python train.py --num_hidden_layers=21 --hidden_size=384 --num_attention_heads=6 --num_key_value_heads=2 --head_dim=64 --intermediate_size=1024 --vocab_size=2048 --hidden_act="swiglu" --norm="layernorm" --norm_place="pre" --norm_eps=1e-05 --positions="rope" --rope_theta=10000.0 --rope_fraction=1.0 --qk_norm=true --attn_scale=0.125 --bias="none" --tie_word_embeddings=false --parallel_block=false --init="normal" --init_std_qkv=0.0298 --init_std_o=0.0 --init_std_up=0.0298 --init_std_down=0.0 --optimizer="muon_variant" --learning_rate=0.00136 --lr_mult_qkv=0.5 --lr_mult_o=4.0 --lr_head=0.00363 --warmup_steps=0 --schedule="wsd" --decay_fraction=0.496 --decay_shape="linear" --final_lr_fraction=0.0 --batch_tokens=32768 --max_seq_len=1024 --doc_mask=true --train_tokens=270500000 --max_steps=8256 --dataset="wikipedia_en"
Each number is 500 + 25 x the weight over its row's rms, rounded and kept within 0 to 999. Layers, rows and columns count from 0. Numbers have three digits each. The size before them is the row's rms in percent of the matrix's.

# layer 18 MLP down (transposed), 1024x384, rms 0.0686, rows 777-813, columns 0-127
095:533504523532514492528494514493489514519514522500492556547584532485508488518458489508549497503502498474518470514450538516512518476532535498493491480543503481507506514453534473535513491514493489462475526499507498556469495496504503514506473480498495472485499511488492543485459505457520529517499502544506444476484513468528491531426541497483476490489488520502541492517525469496469566488504
101:512526463511493529468542498528533489525514495471511519490453472500495554479495533528529482516523486492491485485535521501511485512512535488487491512477469505503480547460475505481484513497527498497480492488501486519482514517514493536452520528496521481438491481481471514481487528504538470477450536520472548470544483548523463548523468562477514498536526522516504490506523475454511536480507
103:467520481493458493446502473508519475508463483468481484475496475520520520474509498504464482483502495490498496470582512538537493514499500446521538491431502521468463517515497498546500517505525540510495518510488480498455513527499466505488477477460460561475500477486515501473509469516542515493517490530485488484507515492574489515501491475502537505517519478505503519486483510503494517531522
093:445509492460478491494495514487488474510521527533500512481442519537518543493468442509475468553448526490536522488489507518499523512499552473504525525523478487479487521544528520481541488529482532508504513499511498481529510488494509500491484502498468477500463489501470495490519463499480468505487468439486487459483501538524528500493500512515502480486499514504477514487509516488540538499507
102:525543483554522516483491495489514512516457484485529505494455506487506492518470444510481520469512471547528494499527517483550475497503470528485482487493518462488453527510507481522509479531492496484535491491497533516504485532519580493520508474532465540489485460527478509500494533547493480498494495528493469499495477486517506453508515492479509542490464498504517504524503496508510566468497
101:508511490459488495488475521457450445456515459497524499507539478537491505468493541506492478493500479506497504546448513556481501507512475520518490444502472473508580485492530479456485510504483503474501510488508506483510485502506472515499492494433512509487503493489506528503545483516517486490532479538482526469473536484537514480498482458529495502510507510494496471501518529491514482502501
101:517493490514470495490500517508478490481516523535534525514449460490496550497517480512498493460480479488506495493508471470486522503532497490501507452486517483498499530487486563507480487495496515513489517488517501488470449475464551517491519504493497487478474504495519494502520485516448508565506513506511508499477505486485452524514516476485490464508484504515485461477521482513493539530542
104:495519499481486514481506486502500479511527491478469521460508488490520512488541543460468453488491473520567504508435456525498514505525523473535487468519501499531517513513518462475485518497506516569504499463482520476513541494514473478474526505493519489455509484526459486508472493480519471508485508474524494519518475498480504475473488468522519491526544512521529502506485469513480512511505
102:484518533466466466461504540487515481488522507512519489483609530520500477493520509496511499524485477531509507502463482513500517451507482517511528473483472512502480479529526484522495471478494506517533484517481506501541440529535477486492488536542483509519495501499544492519518476514458506499516473464485547483501517508514473503518521470524518495502513418487517485519506486459495515468521
100:478480445507530462478565491500485531494492501545497521496438498540514508518498492531517502509470511476512494500520483515514498458470453508536446474498496524513497491472482448499533459501515515499462525506484532499523452518505507471490518544537495497458491504478461520529467513527518472565486485484491478486519516523509577553489507497510536515487470497504487505511531468513496487492445
098:493497509500483528489546483518503498476532517469475488477539496447488488503520538510499539459484538466528462501498525500501513473518500492511486482492499504514557494467485494532519478502503459471501467477482514475492524525498509506473508530447466459448498457535523484494491544487515520455520466489526466538523494533514499497532537470527471476525503545514514533486495477498507494513478
099:503502486486528528491517500526519537484517512506473533498529518517450508469521491492491486494492477512496493519522499530478446496498493484505491546547516525494499484495491495527501507489519471489497510524485470511435504521517557488486499490516497519469455525506497521471517513512506519479465470496481511484492529498479465480523537458500543510503467501439520483489455514491451506480468
098:484503493517485531502528530517525504489518470496514539482535495458542493513472513458533486536520417520503487530504468508508492529494480557514542485522494525525488482492490529519489488466475523497494536481460473505452486511487527494484495518505485488522485505508495472506515523537525505510511488489504490511497492489521547497529553486462504520475505524476505477499526516531498488516448
101:498460495523510519494469506499498497536470505463524502508483519480470505441521464514509508516480532536524530468474538503511490473469518489488455474477538480468511481509503505475473525514462530507527512537509470530499513506506521516554517524537503523501544511503513494521537524484457488517519497533503499494504477515526551499482532486530484494495496505471487542501478493526524528513473
098:475490490481472547478525489486505511488498506475518460442527540545499517535461507538487497501476488510494481541481478521525479506519499517527487482494510522498514505492506479492506515514500489475415481497458530498536476466477492475522466521483474487514475494511497487489495479485491535486523490560525511503520494500440548512486481506487511538503513473534505490480471505483482525494501
100:534492493543477499525475495492466495468484478507497514484520507475517465514504485493500448546515462448534487511509484467478505498503465518488492512556500539513517475486518528585502494513509522475497458526479477486502482521532503477472486481520530510510493507506514478474484503475458489486499464512492501472498506517453537502503508544451479471514508523531515505529509506530486507501491
098:499540484497493531494556508519510547502516473530488481499482513477497506513507493522495498476485531513471524529492505505521523520486479487505507531510500492554477475533481468523511522431522521504496505504539501478483536487484499486557506510515575491479485531507511497508490509453503504483521476468477537471495458497542503510453475510474497493485472516468493490528448528486527501492459
101:509492500467564510496510515541508508484483446535465486497524427462487439535488484472474473481468478511503500469456499506498531511477493512509510512493535516510489494487451522540466525491522462490483508559522489495501534523507484497450447489495503452510505498491535537504536486566510504501482506473525505526476508521508458482512504475484545492485505528457557530506500447470521477502499
105:501531483475489541491538495546495507557504514519494485487489520521516482448450479537499490506456546480502489507473475505503501532508546484504541495510498481517500520480545480446551499497524511494495504497487538552530506520466517527539469512539455435472479498508499519516512487499512477559537487486479481541461532492466474477485570518512508493536523536515485512557526472496484538506494
099:493535511501485494509470528543502488516486491488466478492512481507494515515517517485498519489493507502483500491507484526508507478497487517491475495485458512512548501505495551482488437495507517529449501463527481527514450480485524489461508501470470490446514530548493519498539481482517458448496497508448546502530505486467484497492522535499515502513552515513444472497495483479493515503469
104:479488482509500464471494514478474487539476439465467476501589485538496528489547479497497487487493527518444527524525502506505475495547436497460492493487512427500454528557492505521481460553512500466523491513486444524502499516468558468514465497501527504497474551513475503502521491518491510441512464500529479496500530493509548484535499507507481486472544491496475533523466508452505497575492
097:515490505492545506484495521503494518529444500523503475551558519528459476516458508490462508525488512497513511491492492498516457514504495499535500487533525496550485522473513516465535493486481512525452454497497528523528485530506486521545503511478488499507488496499491492536491519448518470490493499420498491554496485514506524518500455423513478494530498483497504482507483473522515531505477
097:508520479488498536465486507462503545552526500519525466543456482485538496498462466486495517514512476485494491526488515519488485471531525508517526474478464480480498498489478532532494524484497483474495436440482520455516462456474479498507490501515484527512511439525510471493515541545504506488467513524525447472486537529508517501509538492476511443501471489477509505492459457479501491513501
099:473440515557552521481545508565497509484528508493483538521570514457531505526514479517483498499534486516545497508613504453489511508480515490453550498504508511504496479459509475461471498450526496501487529481521473523502514525552505467509501483483460476449451562488499471473547508499497490486497490530512509509497486502531525470503504510494508548486483476511468488465520495495499514493462
105:479505484551479519524482486456476453456493486507514516516468492448536461538484526505542490516501475496475498532520519463486471442512506475482549490504552485468484479511520507498517494492488493504521519473506494490499528525495529488512511501522473466525472503516505488510475472512503477532479506520542456507488504508528505486486495482538461468490465527514487505493510497461506473482523
098:461507479455461525514483507517501514508429494549486477514473504526486499498581504482524521483469527495485530475507483500555507472470491509496496461489511497492510527474481450514478464514528477476521491477481476487471501506535493490467508518499501480473525501506468498523487497530514480504542516496500503480504491532520530532502538539504488514471482509490472494482500511487532506492438
103:550474498524517503481527501476461510476481468496492511508518512490511474520531545492510554509484501493444490523492500482541485503505503483554523513530573487488518514531534509452495475469494505509484444501532515525542479506514489508515473525495499509509515493500532493494540483511466480479542485466491499477519478564486522498529515515540556488475480519530519518509468544502459524490501
100:498525514441450524540515501482529518442473480515482507493479502495530498524475516521501542516499474518472501498512516519529505478513498468471458484458510472490494521519446523466504533505471486505511532505519556503508491512522476521488484497493521570494486544528507516471508500487450524527508506512530494442534483473528514481562526471520535505505484514500532500460471478515507534498527
104:523508487539537483466458466480505492485519492482445473540451505515459497495476539491478482497521486506494472480489483479511519489531502474482482491459494497505526487495500504461487506473517515485476483454514515492499514500472512489494514500485457481503469463444519470504488481502486454500496513515497464547515506476494529480466482474552520490513492499467515493489480525473468442509484
096:532490475500477472517492493527493479456534497516484514485479486468552541469529549510499491517528509542472494495488476477540493474507518505518485502485503483492519458495503478509528518494514508528505509484551519497505491475516498500515553441515505482484531500489457506511509483478471495427494497461518517528531459516497493490526491514477491537508521485520465533503478477500502500513469
100:516445550458493480517480484517476495528481479548477491522492519475522512508519514492515524490497512501496513499493489523485483523510492517451511484474472498504521523504513512488485522535479477566502482468502493485495530568521491475508514466484472489515536482549514512523505481500493466442478484496499490468512503496522521516490466487497533463495471456542491512477466464500484495444528
098:487463527519505488469466485528519479496485466454525499478563477495495470460531484503528536508480499521488476531454501566482514500509442548524465563512530448490537472481473543512488472547496450516494469473555480449524510499511524508485484477491536505531453485483493514473460492521506498437521538490541475455516454500497478473488500534499492503510536510464466477502447537526498478438489
103:500502504508518502473495519505491501478488484471501495501541444483506498492520483504518538521532453500489538476427482512505527558524525498494555523496494506468488514476526473472492492502521521500441495507517465477496478507468482486500495534499446467540520495516449489498438479487453507496505508510491550509499504495497539512481515516483495495491505518489499525530516557547496525495480
095:524491472490466472466524467498543504497473518484512481489470507499528530540524505476525520489493511522497513512519494493455478507527515474503460507527509469515470455508507486484509514518513510497514528491518502511451523532517511441493511484539499456515493475543485563477496483444478498536483487508494477459466515500490520527488532495482459534454515532519523517489492495503482519517476
100:505523484500549497496494524518550519443502492504472481522502492511504450529487463513503500489495524496529499496530543480561528431537479478494499495503507474533476546515493529483479530465476513498526509503492520517461502505502502531568472497536489528501449490507512515534530465502489482546490509477455499496503508436480484525512499507527468484487563494510480520472477488499462483446510
103:465482448488504480501487506531499533498501494520502540510464466478518532512509512492477520494527520473517494527514471540478496484502464475473497461469493515449515511507485478473499553524504471497568494535512511512485525481520470535453506444494488492493528505526553469561481505480509500481501504522457459545515534455487516482529525481470499493521494578535525504492496551488485493488508
101:461505501481517494484503526466466503498523508523520518530495513462527506530495476469511528475460482526465506550565456474499460499487533508487525460488535520500502497509509532542507504499519512500535505475486539504462487537511506479543446464510479490470517474488496520509507503475492506468499489504494443515490497512513499463473518493507529488471503489531514466509495467470465529478512
# layer 18 MLP gate, 1024x384, rms 0.0709, rows 778-813, columns 0-127
101:499482491497527459526505537488451512499488507514478506562479486489508491512489502498498489493483517461519501517470512484501508516500514492545503456511482518470516451490472522501525507543502486461506536536490506530466522494508537490526440465501465477484487494530519541519533512497537548522495504487471502519520514524555415497487454508496493463523516453507461490470497476487481505508487
104:475474523491489518460547481472545486522496504483465493521478492487549500472498482500520493472509489539492514537471501535436533499540515548536490506493486475498509522514518498540560447500488501522541552476538516485491524464497487496508511543490488429485517503466522541473530491463493513513486498534549522497497515479505494533491509471487518450485495488539508514518530513488530525513468
095:515490487515501466481477497472559508485491504514500486504478502533480525516491485509535522528487504483515489484515489433552504490511543525513553476512532491496484478483511511516520510468496489477478504501539475515553479508479487499517505508498455448522571509504539488490472500482515501541504481504440488516501522481455502481473537507557464487517510509470519485497483500500542519500510
104:485549522522506494457490541520490503523481504460532472520472474456522536492477476547494522497470498480474531511464492520493448528491489498496486503477555491504510518478524509482491528499487500534428461479538507540478460492542484472523550504528535491503486503476517481475478492523470511510435509523490463483510541499476503515510533446491538477514456460508530503508519519487478502528503
100:556526481532527485517508507497491485504472519501515496529499483518493524530485530551511540512510513514561466511512448525535518511465519516520499466533483480513487536535480501480499505510511487553486432482507524503501422508500505512499483476500482485502511489509486456473489494469473511538568484484514487496528518498500476454494456524499538512526503479507498511495494493526506512532520
103:461473538537489540440458462462523480475536524489510490511468538477501501457471482494556513471489594548486516455539483518502499524520499493555474512506492492491504503493506457502507499447548507483484484473521464500507463496505512507530501518533539481454481482517505481518480482471488481526477516506451477524515519498457475508488556514481490561519471540496506504497482531510506479492530
102:454528487535500480494460480530511454517474523501488499474492520476468523500531530533495517499468539514439482521509486492531494545513504513490499489507494495459568495477485498509471471484511494513484533491537504526492534488518517504495505483511503493498511488493535409483457543478535479476525490468470516532503489515506499491474446466495510525527480479467498531504525495495510518484474
099:538490503501492508479474473478479501515492497523493512495494537481495540501509537486513502514514471505483532463479517490519475445501449510510503472507516500530501521516539516522507500494550525529478490499515552522482512480430516447512516456500505488502503485542519508520524522557505522524469498503489491494490475555513547513523489460496546534474496523510516500511483469498519505467507
101:502491488506481532507503481494482522508501462487504484509498548510524502483521482494491472542513496510476515471499507523498488498471513492458507514480515457525484515494513501494514479499514526465493547530473508545509494475461438490495502497534504475478548485526447502546528506495478555461510506506485474497494450494497492485479469518495499559434475487520476503474487509507520510481511
097:501484449487488475537427484481528519526479540510473514497510517523502462545521541492524484521476480493465480528456502457529520491486540522499520554529483497532444493498489510478508459493503514523537484466494509499535524471534521497491460528509506485487540493515543515551488472484534488489519488571503458452505501532470566460462490506469507476482465482497518505521500507483478546505523
106:498486503550524469484488499460466513516452502508565524498496518522481495498502535512568492424501546508452511486510488473517546467504498546493539499517489520502497538479482495483499482519480483512537531461528507504530541487496496509504478505532515511450544505494502486505477491558502522515449509482527458495492501532541479482517468478498503518464471563512537498544495554509513480516507
100:524479531511510505509508489481515467485507483484475481528494479506461505488487473492473537494492493477497530484479479505526519506527444490465507511494476467459531547500438510507471464473512529465483500468509530511502514486480519458497477500514516510491513480509478500505540477496493520534504509489487461524535485504510524514539504516492534493483524511504486509526462503481503450509468
102:519471537530471524498514508483505466512490494533506520539505529468520517540483494464454519499511535484482514517474525508507542526489498510486446496514508485472458542461512484484490502534526472519489494450467554510477473452530536509543499528524502481537514492451468518519519528530488499490473485522498494473484493473493456513502478486494503507493498512521521494487486510453483513531521
099:500460499483495488506502517491472506479476503457505461490486506557478512472479509525567513463485527578490545460486483520487485479456492527502514500493510500546516527471491511513469495480518491488486529492483503487514497505506507517497513520550496502531517508447487477491491498498450507508473517497497466547503509480534477525498448454499500577519555509521543508459516491531503478530561
101:525420536487538431510485494487450492432479488467495478488515470473564499492499539482483465494513478472478526533444477473489525521504473554566525516493509516509535503489504555488520519515499487520524514510518534470472499490502459533459472505484486463532485464499461494504501490509534509485489508560529526497450461476510518559493529481464532515540475533480481492500455478496470502476505
102:480510522519531508516490435487506513499497492488492500485474506486491533472501487551527473499498515465503446546511507529492472530477525506472512479483475537479501498507473459494496521493502547492537537521531453501513543537533505485483479471517490515487489462510526522531470551525463496509545487474522498503526517502501458457509490493504507536499505484515493485480460535465504535524480
101:498508533516534544498505483471463492491482480486523526483475534516516442486529517461484509491537508496482580420480524517489526524494477515473502516501521551531520502486487474488485485573533513494490508536508491496472484478473538534484510513490534535487557507493519490507504466495509512500504492497522468563526446486508542500532480471482492515552548521513488501481498472512483515503523
105:526483504499490491485493522535505492461462546538518513456511487505515486474458549500515477469498500511530490476501486491508489485536506502459490496554533518543467485475514497573516509487490518507473503448528446487518530525481507528518516476517489494510477516566540525473455458482518503485438520481555527496526506468514473483485446460463528523487541486519479492472517487474489525510522
098:451487481519489489496472543501562506524511500505497510507536492512456525496471480496472474498485534537512546495479507523468511512521551562506480500484458504502468457497516476506480480516496472499529510471496551522557542545515507511503502512473522429523515515526500461512478521483511517530489535503498482512486486517517478518464513520534446495468505527501476506470559432530507534533527
101:516482508517472503519462446451528512544511480525481499471496482517443504468489526460509478497497484479496498520503465501523469489471523522496492527483525552494497474513512525466499481478500473521517532486545547480450483503528491516509496480524488485501505469486519506523489512505461462517470520461552503514513498511497495478516478564452500505490489511514477520536438525479473500506524
097:482494488524507513494489497509565444481529484477515532447484471487499490532484510492496525531504515545478469508503494535531512494494527449565500481495539481480523472484512532513506500501474468471470491512505548502503495518502544535527532467491473505459460487512497450525526490502508558502511554489535524452453476480477491507511441506472503518473469536509469483482518528496543492499517
097:515471467474519462468490521540518477538469525483495501513445547477500506501511537461506465469510517525506444518461496543535547481478481478535486479475502507456476486475469490530492502501536504516542490514512495496477517493475486473538474492490489543454488512532519512474565449487492510510473488508466474491482483562482480534446523475479498462493442500527520519575547484528526502496486
099:511483454489518508529527519505514475467472493458522523491485487487519505490453558512500499481514526510513493486573493549518519522517513484472471504461503533510505491521468493527528472490506510506486544519458487512537466503467487499514503483507524516503510513525476490506466486534519475525537493463487534490517503504512485522520466500502489504513479486461523497538512480505487494416489
105:491513485497475462472531474482490495467487509526504441532479457475490518516493499525557459501533455488496473501494482469479500533468514537518539492538494520475485510495512499520536505523483492525464490441533518489506466521494549520527527545480484519460476490494496500497510511463499468521489537495503478477508488575560460465490566462532476498500494501539548480534462483464478555476503
102:500513497543519502514491473482552517528465506483492499534477514513495490501457476462508530527496468498518550493515496504476584557538518491520480489512503523553515516452479547506508479488518533542475557463484515486489499468492503490464510540517490511548478490491498487507521503537560512491476496480493473511523502513486531486451462511510474475471495486482477487512496504483507499537506
101:524448516460471480505468522484514467474503468477568500491517468450519434510496480537509511505494471513456517514445504485517498504469519521465517510501481500518491493474489461523511514512460460468508498499461549509539530514495528490549495523514501541517513516532547471503489510494452547496493474505480517510526486500543465433490485517467528495500486514473493488499520497487510488502510
101:526509498570526473491529495482504489501534501513489462506457567504485483480476503485526457468488504512540480504488529503480490560476509510475474486466514510501520540521489509538490493506519488535531516483464513490548477544505520480471457485513463472454456456509502514512495498497485496483479548487520510530485525530436457490438491496523500511566478542486477501537539519531498527478478
103:495503489490493531493492525504459465530520494481514472507493473493502474501554518489513491469523512507520485449526485456484523466509480513483479461526474527454535482522524549512478483503541510519540440501491509529487523488453468513480455490538493473518478507499494469451539428512445463539536503515519456484491484525534513516500479518477538553492525528507501490511503518516452506515528
097:463520515479547498468498548533502489495500470485492513520487519528487522534469507498513506520474494483500488538513513473489500493484494497495507509485520511497517473454487494545490526519489492526478538549438489498543480461497472531482492483505485508514471468478481483496526495465460540530459535491491539468484547482504529507492496478499476531498511498482490487514496512497518485510555
102:480523491504543500538470494452473509535496476490528496531474536459492515478481465477504508505467475455533522505476459479516481565509455495511511532452501477512479485465535545516516538529546487547513469468485511482509505511486538497516499488489502500513508476513524487547478496493463458470486464495518491444491474496492491522512495470517531470537489522480482510497532484505492528502512
099:503543501465497526503488513474513518525481496499512478517506545450505484517495523492494493463538475442549478521506505495509498522493489502494504509480529483489462481442467500529519500550500531492483473510501508498532465498442502478465514498568555499496466527487534506492444524504509485492488490488502489474524536489499505496498504496474499545499519474467464510505537448507499522504479
100:555528495458526498513506494488553564507491510466544487501502528479528484536501505472503484493522483504518477547480507498509514516513471488544462493494491517530500527516495487528488534488504504510532534485545535516484506490507525539527511509472515531467549496483506500493465497503529434493498535493501526532478496450528502516509497523508491488473470498482488497511508500441502508482483
099:547553512515523494530485489505519535473498505566500484459486507471503472479459497479508509497498480508486512496541515424458487514447488496512560491539476518537512510502496505497537496476512526519507496525504499496469530484472493502486503506475519503475503491501522491518486491524485492506465509495507514478509470491486466516479503531495446479491487498505552460493512497474469523542519
099:468492461528488527514508533496539539515460506502535537499496508525524480462528532514478540532491523524521541467437505493500458513480512540500508449538480473507493529487495485466517483532482496497494506512507547463484491543491515510485480483516471503487529510496466490504478495486527475461478523549507465483528469442522494543505474495441456515530536551523488501518469451482447452451476
102:494493553489464509408498487479493509488481547509511487507538518493532496555500522497461501507547551517468475524497485461485458518483493504498536447480497514470531513513461500524480515485519451504464452485574497473508486462483470516495487431510501518534485470526509501504478527493481506500482480513539490529499520506515496510533497571468530504505502491550537528506498501501527490471496
100:521503500512529518513490535483522504499478488510495531529496524496483482530491499498487512490514462487468493526479472523487513483522484517524479515527518479487516446497523517492502495536508484492532505503518561455482519479513531534520504509510489492533515512526539484487457536504577480470499527459573508504506490494510537505503539511543506450500446522510474502514499536516520517513486
# layer 18 MLP up, 1024x384, rms 0.0737, rows 778-813, columns 0-127
099:487522523514473498493498504479514502564437493521506483502505484514455504532530527494509482472523515505518504523481510522486479518519476471500515520465479485501468495539516523514494536495499471477510464455448519523495516519513478526525512486525489521504436462504480480504494513539422519520504497573488499425540493440475469520498516463443464526466473479490517514491506485485532516502480
104:547478509516521515491518544506519521495531509487510507505481505489492441487465487517498490471485508498508481545519518451477480470501543507485500499525525458476517578503520525491538516466480496490511497514517504491452495486562489487538516485496489467475485453480490484466511534434472513449518474481541457512479442464491512487519476521521534477494498494500459509514486485481503468483491
094:499492503526527451575498435527513474496527519515502498529470488477517473469508477458492500515494520515455518476500539518519499465479478532506489511548548514501525481502494488509502554500497480501513530504509463447517513490509503485555494477489506490514486501530536523519488522485496508487479501481518491525489473452522503489500498535530507456492496499476506510468534500483513475557531
100:505482516480504473503560488481529537478526503499513497531534481499531512467453512440504507530474514505497493494478506510502505483464534483525476497556474494494538483486489512528508487499518478503513514505474501515484501493477498478565521515558486477495524528520503459454504536498491508479491513499528519537461500502518491530498496483489487505493505492487502491447520497525542497474504
102:515492515492466516485488547463505500537480530483495558452543505560503528518496497490478487490516524478498507524509513498465551480483479464514489510483529487500506520516492510523516539515517507499475478464492538527441490486510478509491500507473517477482504501458527482534509512495527507535526502525476509537500519465531462511477497491535490480494518499523507509475461539508507491531471
103:540496503495500497465467493522496532532536522506524488488516489519479493570490501497492509502521530524503458474487493540466487498507511460476484489507513515531480485512472470536487496514532492490479474494489513468465489476514500468498487502523500495510497523486471499514483485555492488502488498536474504483531506506551481493564496527519496483513479509486488503495521489486439538438478
100:532506503503457515508517510475436481479524523509495470498512536489543472492490525470473478515541504529562476485497531479481491521508463496507464484472507497513490486517502473489522546493546471475498427511490506526540471478490482511476546489506482522523491546549481491461537477475539504501495496525470523448532529513517492508510466538494468493551480523498480521452518506520480519498508
099:480495507513515516489515511506463490478514485477507488501495471484492511467513523501451529469529552543524462517515480480492522485482502479513506498490483486510494462460522486574525496530533484478504497497514495489527517504507530479511465515440516514476491461507472536467506512511479475498475541488496469490476506499492566511511502479486500510471512480516493537453515489507460490552506
098:501543544477495526570498474494477504504535510514551497479486484478495495516532541510541515479484488494526520521492478433503459523502477499484501476548498489520498428513508498518480524497518492502534531483515485470464521527486503512515500500435502463480463454526493520517485532494477463483472502517490484526453504467510502467534513502506557469510532511529497482497475496478510541456497
097:516490540513494500514533470496500522537522542519464501490491474515531504532512518490505478487522466494516503524533503508513457462463518522501500486521507472488507537476512508507532535472536515464510482479501484481524479468498458522512477517512528493459499538509482478483503483484463509497526517546487506515557551460482463509528550546472512459470517479513520536498530502452455501496548
103:523465496456546511514524472529478498491469488477516507495474513511469476476511478494491539507514481430503506515518512484532512521522505517468530494496508514494496505500499492479525513530514489519495466501478509529546486499453469512529477511515460487501499530477504517481550501532549534516481480500497555478487491531513503533460464466516473489551476534499502479435495452502520467479489
102:501524552492485481498513520545526527495474485458515559491500494465519563495498459468477546477531438485512535542475483506495440537520464544525481521497516536467466549500489494531484508526521497495539493481512464533500510517497483466487455515518530495508507548506473506463482527487485482504569497529461495490473480518463493528517537500515482530483516493508508504475507484449511449537478
102:527513513535544547500504513495467517464520481467469532511531471498474505524545486479514482521525517514504495550514495489539513476501472483534466465543515504517536522527458542506495517476496485504450489474521517492498453495521480464517492494489494511533476484485473522446481459468502497469487516441496534498485490501476440521478480476490481505496502516514556503537486521480485528539501
098:514554495490495488524481487469486465576497542516502468550492481500545507454498519497516524480513461511503507500508523512487449526476512530486512524480471526502506483496528496452435499497506473491484502484465488470491525537485521486484485489496541507510539493561481496477531489522517474512498482491523532486499495505485455521499530490479474472483464491461469554503504435476518498497454
106:498502465504489556484559511474512517478480474512491510486479486540479527479514490496539531487524512480510530504515495515509474507515521469502508500509541476484477493484509499492501534494496479527493481457483478461491500449538499482498521498566490510516497497527490522505464496509498515509484490511442466493522515490503520524487514459505456512541499527517469518530514502479518479520477
100:509523450472506499510477490507515549480526498533505493493526530525459483476468565545477464536523511502494522510546505527506513477539544478499494522524496518495499500517497536509495485470427465505482497473541514526472470522514524485502484529528487511507469493497516510499464555496465493505491468492476488495490516524507487522484524484519497499464504489504524507524542500456500501526537
102:468562524513532498528519496503492502477442468528535536494487520507488508435503504493465454524520449487479543518479485522527448422484533523480454504525535526535504496526485487433494510523493527525490496510524477543471510469502526531525490478533471469508526473519506466487482502497521505518518506493507462511501420508536511515512512471506495508526507495519489458483490459548482503476520
104:474499516500537500473510563491535492528482477459530496472517492548539505468525577494473480496497477526541494469474503506487459526531483518460501473516453497518482456476511522516467530482474497553529490483506488481485490524478528474510502461469552487518483526546544526510506492487531531517479532498468510525497497468499523510499479448506523523526485454518477521512524515466493510511496
100:501543517452500439488481517491520491513479461521541449475522484557438547525498470482504515498490548530488541441477458447515497492515451490532480474465533488487499466519496478492507503510429510505548497481491559499506544509505470489487503511477518472477555488477485501466475465493534537481493495500486519504435492525504465500519506515528529487494447509534503521525553477529479523476483
102:495465499485506459460474526491515496554494485485502475483500511482451512497480504499525482489551540496510557504513482490523468501476519491535495515451499491501490516514525451538502525510522501479491488553503497481509532484495488537489435518494522510490516471508558496541512532505485513454487497541499462532511538504507512497512488498535496475497489440503510453508525487532515463507508
099:526500483511465490527484462502499454512530484480480464487497496471495447485569528526488521498471475494525499491513528503497485497523474529511493519521506475504476502558496471480485529544529531501498556452430506491530526495497489495542489524520552525477472531478442488529508502468492524530520487513512525500435555498515517491487469456497523540526488480554486543503476500523476495524514
099:516514475486493499484457492450556499481476487470532463518471462481475484467443497545480504523487476504515510520526494506476469472519519445496484508494509488473468532505512529489532530495481452473435524483473533504500515530524479529470539470487526560521521517491522493515480525474498510496485484506492545499494486495495480482485519442505496509492533511470532467495514512532468512523507
101:465457501491545493492486541501494501490497509497447524520512495479488486465486532501477503476506526466492464471539480473502491514549513449510488509512533494469536465508495506525524491498474476514517505500503525535545473498476522486487520498498511496521531527525509497509468477495488482525513511485505525518491473542484510507496452428557495464556439478449516489536523486458485485451472
107:455532489526460494522459511506538496485480480487523505476503492481496507461518478483496557508484498515535515472532487517485460515505563515449488480492521492482541536423481541471528507490479530532518504461510491550503479481540478480513505500489501475475474467530491520517498492493519547503520514548514531513498564490469497510493517528491528489490526492476453528482474525490510491494492
099:476538531528565516526530510501508453482493502504455480512541536507518489505503485483521487503506444481497489509501480494484478526524533457500482464481512523516555490504494515500551512520523472507481491477525485526435527488500489503504518444518517494545497491521520513491482510481498461519495492434519525493527538506519454462501513478512484481497516509527497489516541461523513485470498
101:518501528482518486493471520502479524522510513501566494439498485510492472467492500547529496495497483510474523514514497520501526499519483499455525506468480502500529520507495458538483478474534479487497516455521541511493475478503533497528467516530514554506485513483480480423483491488490508468440447502458529492492494484558442467476548481477467473519489535521503475504478476548505486499529
104:515532515515482505516488513492524495471485509517476519527498522522488503500505543478460502509476505498510450518487481488483503488483504482490477470490467454520506520524509530476516517514457451482484501507516548476484509510506541492509468510444472512536507509538480504487521524526501488499544499495441491483495514458497497488498503449527475546520431531491463530497459474576503502485488
103:467516505498492470474484528518525545540516516502512510450500501487565495521472533537502495522491518534507502512529515476494489523487559497487493536523519521492503457507490506527529481487497487506489469514498480494491464506496536552492498540474526493509481478529552546492508497466485514496487455460524518516503500500498463508515509485518509488517513512500518485483516519457516530484510
092:541479434514542510509483449468519502504474466501507473517515531512507489524470469489542536498544531516511470501524504489528484530481508495506478544517509443499492505508479482497532574482505526483506524484515539480534529524517507485459458505454515489493473514477513511513488485490522452500526501504466495483488455511490509502490486534470494492437475519480547482466506500499528555466522
101:510491504521496500493485439479534538506484510464515525517457484546446524512484483491523491468505450523500473491500473495504486476485477517519483444484500488525516501495486474485445513491532497481474527538526499480480503464511479512512508492516455482552456491492535498547427491554488505449551524472490548519465496482510524460527486501510476517470480491553486478517503494480463537512485
101:524547484487516522520492513466504522487440493478512473511521513503545468511475522528511492496510493451535498481516528515496525570498485487488511443564518483469497547527501504540522544481524460496503505481553499514561506440468473541509521476534500544499507546490470510511500515437497465479490487480520503498471529454489516497509509477486480500507485472470421491524514451501512485541477
100:458505509481475465468546492462523499466498478500491510530508528517543494514499527539492525495532511518443513523450517469566499478477542512481482495489516493486484459487486501506519470516492512498489515493512499560525453521496519533467496500495536514482522525462488512567512506505522495496507507494458531466482483479497480483490496523501509490498480480502536494471488505496490496530528
097:500478501505514501450503515502530534499468493472478519481500506522493487508493533508490471466505464492502482479487513555548543525480465458520510505485516494484494546452479511508518455495513525481522521499484482507527438504560507470520521503498466451473472469513507490536533566523505454492498456518510461512488527513466515495499477514502500470514494518520478471501508526519467485503504
101:452491500463495474508499488527534523544503528487499492482508530475503512491499485473499434463504496526511525543515492487478553501469472501491500485527491548523493524525536446525517486505524508510526497512477487492537485509532472498474504528493484478521471507492507505456461533532495491477486499539529508495501500533476543521470477503519510498483520501453535474515549498458554524481501
105:555507474561496476516509518484496506521457499488494500506517513496484494472422492462505529489525511492535496560451526459516463523495532554553477496526503535503484540494534463553471468510508515471540496535497506490507486547498535502449486524500526460546448493511552546471518509458495472502520540470495498488473506499484499481523504473443495532518479480488522461491443479496505491515526
100:479547505526484532491490519517533477520508513498514475508525497512480427476472476508503525470502493523500510517495470471512527437526525514495468496510455545507457496487517501413542488520494493500490444497507493492479498483498496498499503517492492505514514460497570512481481476500560524502498520488492493477487507497493490564500495471448529490520512518520487546530521506523469494536544